Part of a small language model's weights: vocabulary 7717, untied embeddings.
Each number is 128 + 32 x the weight over its row's rms, rounded and kept within 0 to 255. Layers, rows and columns count from 0. Numbers have three digits each. The size before them is the row's rms in percent of the matrix's.

# layer 7 attention query, 448x448, rms 0.0949, rows 100-182, columns 256-287
113:157178095137157128132120093115122125152202145204099138206132105120091084136071133200196069127117
109:110156135163101110087093138131091104164138125062067116118122101149128145151104132091104145191138
103:106065190092201110143060154158118165136106110096103156127119092168199132095127122148155156163147
108:103139123135157154165120124097085129080093122087038145176181145170162109149160146115102116136105
108:151117145079166157138149130106114122113117077123151122221134203131137116146139129155135144105071
109:124180167147053106187130123130088115224114127131135113214075087177153054186131139157158137174133
112:119084170127132097099151147165171104070132136192138095142119080073119129111130130113118128141141
115:183117089143114145108087115141069136156125068085115122063141110105145134112138118139097146144148
108:119156151087107114164068086123147132211224141082162127126132164126112131125082059091215124125142
113:142096103113095136192084168099078080099086116121061121157077126161161166089104117126109139044130
112:118116159119104126154137128108159137102124078084192112212152171155108097132167122137182115145109
105:191104120118123170171153176164137094086198087147129102168228127117154110102100114144136114156121
105:160147152143162142159097135197141136140117123145125101108103098121182121126189106150107135126068
109:115137125105125110131151098068112118138102106083121079144140128100119097168097120146217104166085
111:110120143151117123136101089190118080154147095174135111086108203139076177148116119052186134089145
107:109102084136151147154072104103174130059096157095113172154142158126156086134174131160180155154114
110:156102138158136136157079108129111172147094146129149111133140107151113140076163103064139127109052
108:113151158104144160081119092138079120066169118081119073140150116129120079185119140159190137125142
109:220135094150131121107077119094126101078082128080090066117128123131156115179101106105111040129153
106:133128151105090137075106138122110107148098103194096139121101082101175159209115161153166115054122
102:140097145140195168106106137163091122165119140094103118101184118117083162115098116124123123184160
113:128160106129188177030079111115169153113201102054067130122151104137125143093109099054147136149116
104:083133109132100155153104090144138158134096100166107101110144128145134133138130147089144118130155
111:135128132143076103092085129088096066094101137199086139118060171147174121158125105131153157127124
107:103083083146107155084167179113138116180146148136074170131151140100113170075093118117131087182146
110:161119160184147209079114162141129149088174102087168145129142161161132116110125118141174118185125
112:148133127063102148132120175082067137150136131178164159077077179150154169137190079122140143109065
112:156140088151097143089150189161106102196080155094165114070133130158162116138177173132116155112130
093:164122095068075077105182130139150087124142179109164114129116156147113103110097212102134135136174
098:099154143108167166141115121144100149077043153165140100177162159060099123157084115130160172118104
099:141123144176095132143117085135094169103173202130124142123171179120133111128131090066128125137085
088:139093122096166089112192183122129127102113143111095067165156136130170180120137093151132138122170
093:124162135156135110155176141118184165139089114126170141104070185169131145126144202110118210107093
096:139096165155112108130156123159103142140092137104143193096142099143133103092114137160175114089118
097:139153122062087102111130167128095133089111163112130134054094143166235138139146109169109091163153
094:133141196165100067147142135119124186131165170096106147141080125138075094150151109152114188127116
095:219111074129101153132103130092159074113112132172145135096188165097073122138106160111112124131107
101:138145138179149121089142161154106139138098086107085164098100138157091154137123198134153103141141
101:095171129116134154141107115093107150131055196144135126188151126076104190081095128073120135142116
091:100138066142121134155132118121102083094072172097102103087151122161170106152148121154132176148151
097:134145117090151137130035136103132105105115153149151068153187071099136193134123179160118123196054
092:177106074122089162111177075095134163099115133093092139134053158144085151163157086136105148175131
093:067082138139131080141146088155141137216145119133146122131143147147144129068153125120150087113110
094:081168081101126121156127109148136101133184175108137123188079193124132153082138139137129125135074
094:127150092091141137183092118148109091134160117146097116131127235112209093125179104126137083155146
101:156157089062131129137144153112217155148166148152103112113153148025139130075143100153105133104153
095:116150067126142175129156126141124092106194126057158186124053128139110076154145110149143106150150
099:129151143092165184076050105100177135094123119118144141142136104139088108136156127142092098141083
095:110127079182125117149118077134154116139130120158156018179170169162174132119147198106149122181201
096:052098149076108134128088165118146174142128069175087150162161103114099134098178157127140138106131
091:122162137150111111121126152144171128090140110129120106153209115149095154167134178127073104122149
099:132150127071115120089140103113112095056123124164076080153171181119139145086093172123141134120048
099:121128099113085166127161129083100142122128088085157131144131156069062122103129091131131135129073
098:124120128137134142183124076117128122125133150105159164072083053222133148094135148156124110147101
104:140176120164147167111103120127123140157079121135136076141088111118135153157090093141164126092147
096:112131097146141125086152176140136142105130151180091126108137140176140095097124143107076109115109
097:132154140099129130132153143168122102180131132134090146163133123157158159123113075096174132115180
095:172126137145160141094079124125107067097117110174096146106158157140130104141111123156121124126143
098:135164147161179116147097140121093107099131116149158101104172162131117145058144147134099122068165
093:146156122087080218121112143131101172114140149186106066105131131132116160152128129165154150142121
091:097117160149124119102165101146134169125147147075148167144111107150136140130166142105144118118154
095:102100159065126157145087063159150055119042125129100153167127193153155138058141128231081102165139
096:147090103140103109156073143155174063150191148077121083183114192058139124166136094147189125172141
100:133084126120128113147158167087117102132102179144126116154163197120098114117104117150111132158147
095:112128167034154116176140141089168152193092155120134085119106152116112116117094126134106123060111
096:146131104112131175138111088052094119108140122137127177157082075069119149121114140186132178135153
096:116139100155099109183084171130087186161067129099115187137133149131176097165175104154175116170119
097:186102172126203122157047135115122143123107111164103177080037103077125186060099118170094152113170
099:114102156178076199155151149141148178112148147145148114095082119114154148083091177137134113128147
101:125116140130065191122123092215116111129130090059173159192130136132170115135108154137107083161139
095:122138116096116095111096159070166123171089083081132143102115121183136082135096150148062095131162
092:168086130168119185093115200203133168135157110181123110127143255127152178168155109078158138060048
089:158171105124118184104091124156112121096144149053130117130165218141134127169126145137166110147113
097:114151128149169098124161102134129141115149155147108114155183106170128073173117167076137133114151
099:110121086154104124107135154062127166109161181157141136192086165095123127056146103138166138159132
093:159174182133067142034124142135130155143121149112140187033120125138136130097189104096140097144166
094:153113110180180111106088118117122113170130139046150116164114139151122148139138123073185201144117
092:083066134153117046183127077119089093107143158103158100102060171179040145095076125200111121096160
093:149136131184151183094168116103090137149192141144114154152115120105133137164106134159136141117156
097:131208140126123129105118119086104146150234159078138169158109125104124141098112123179142139117140
101:167097132138139122120167101118146159138148129155142097128134137152123086044139104135120125151160
106:123070190117121156166163110139106145127102134085133187144132076153087090139129136131108148152156
096:102129086126178165190135125130125121139184160128108182170178089097159060205116148104158194081145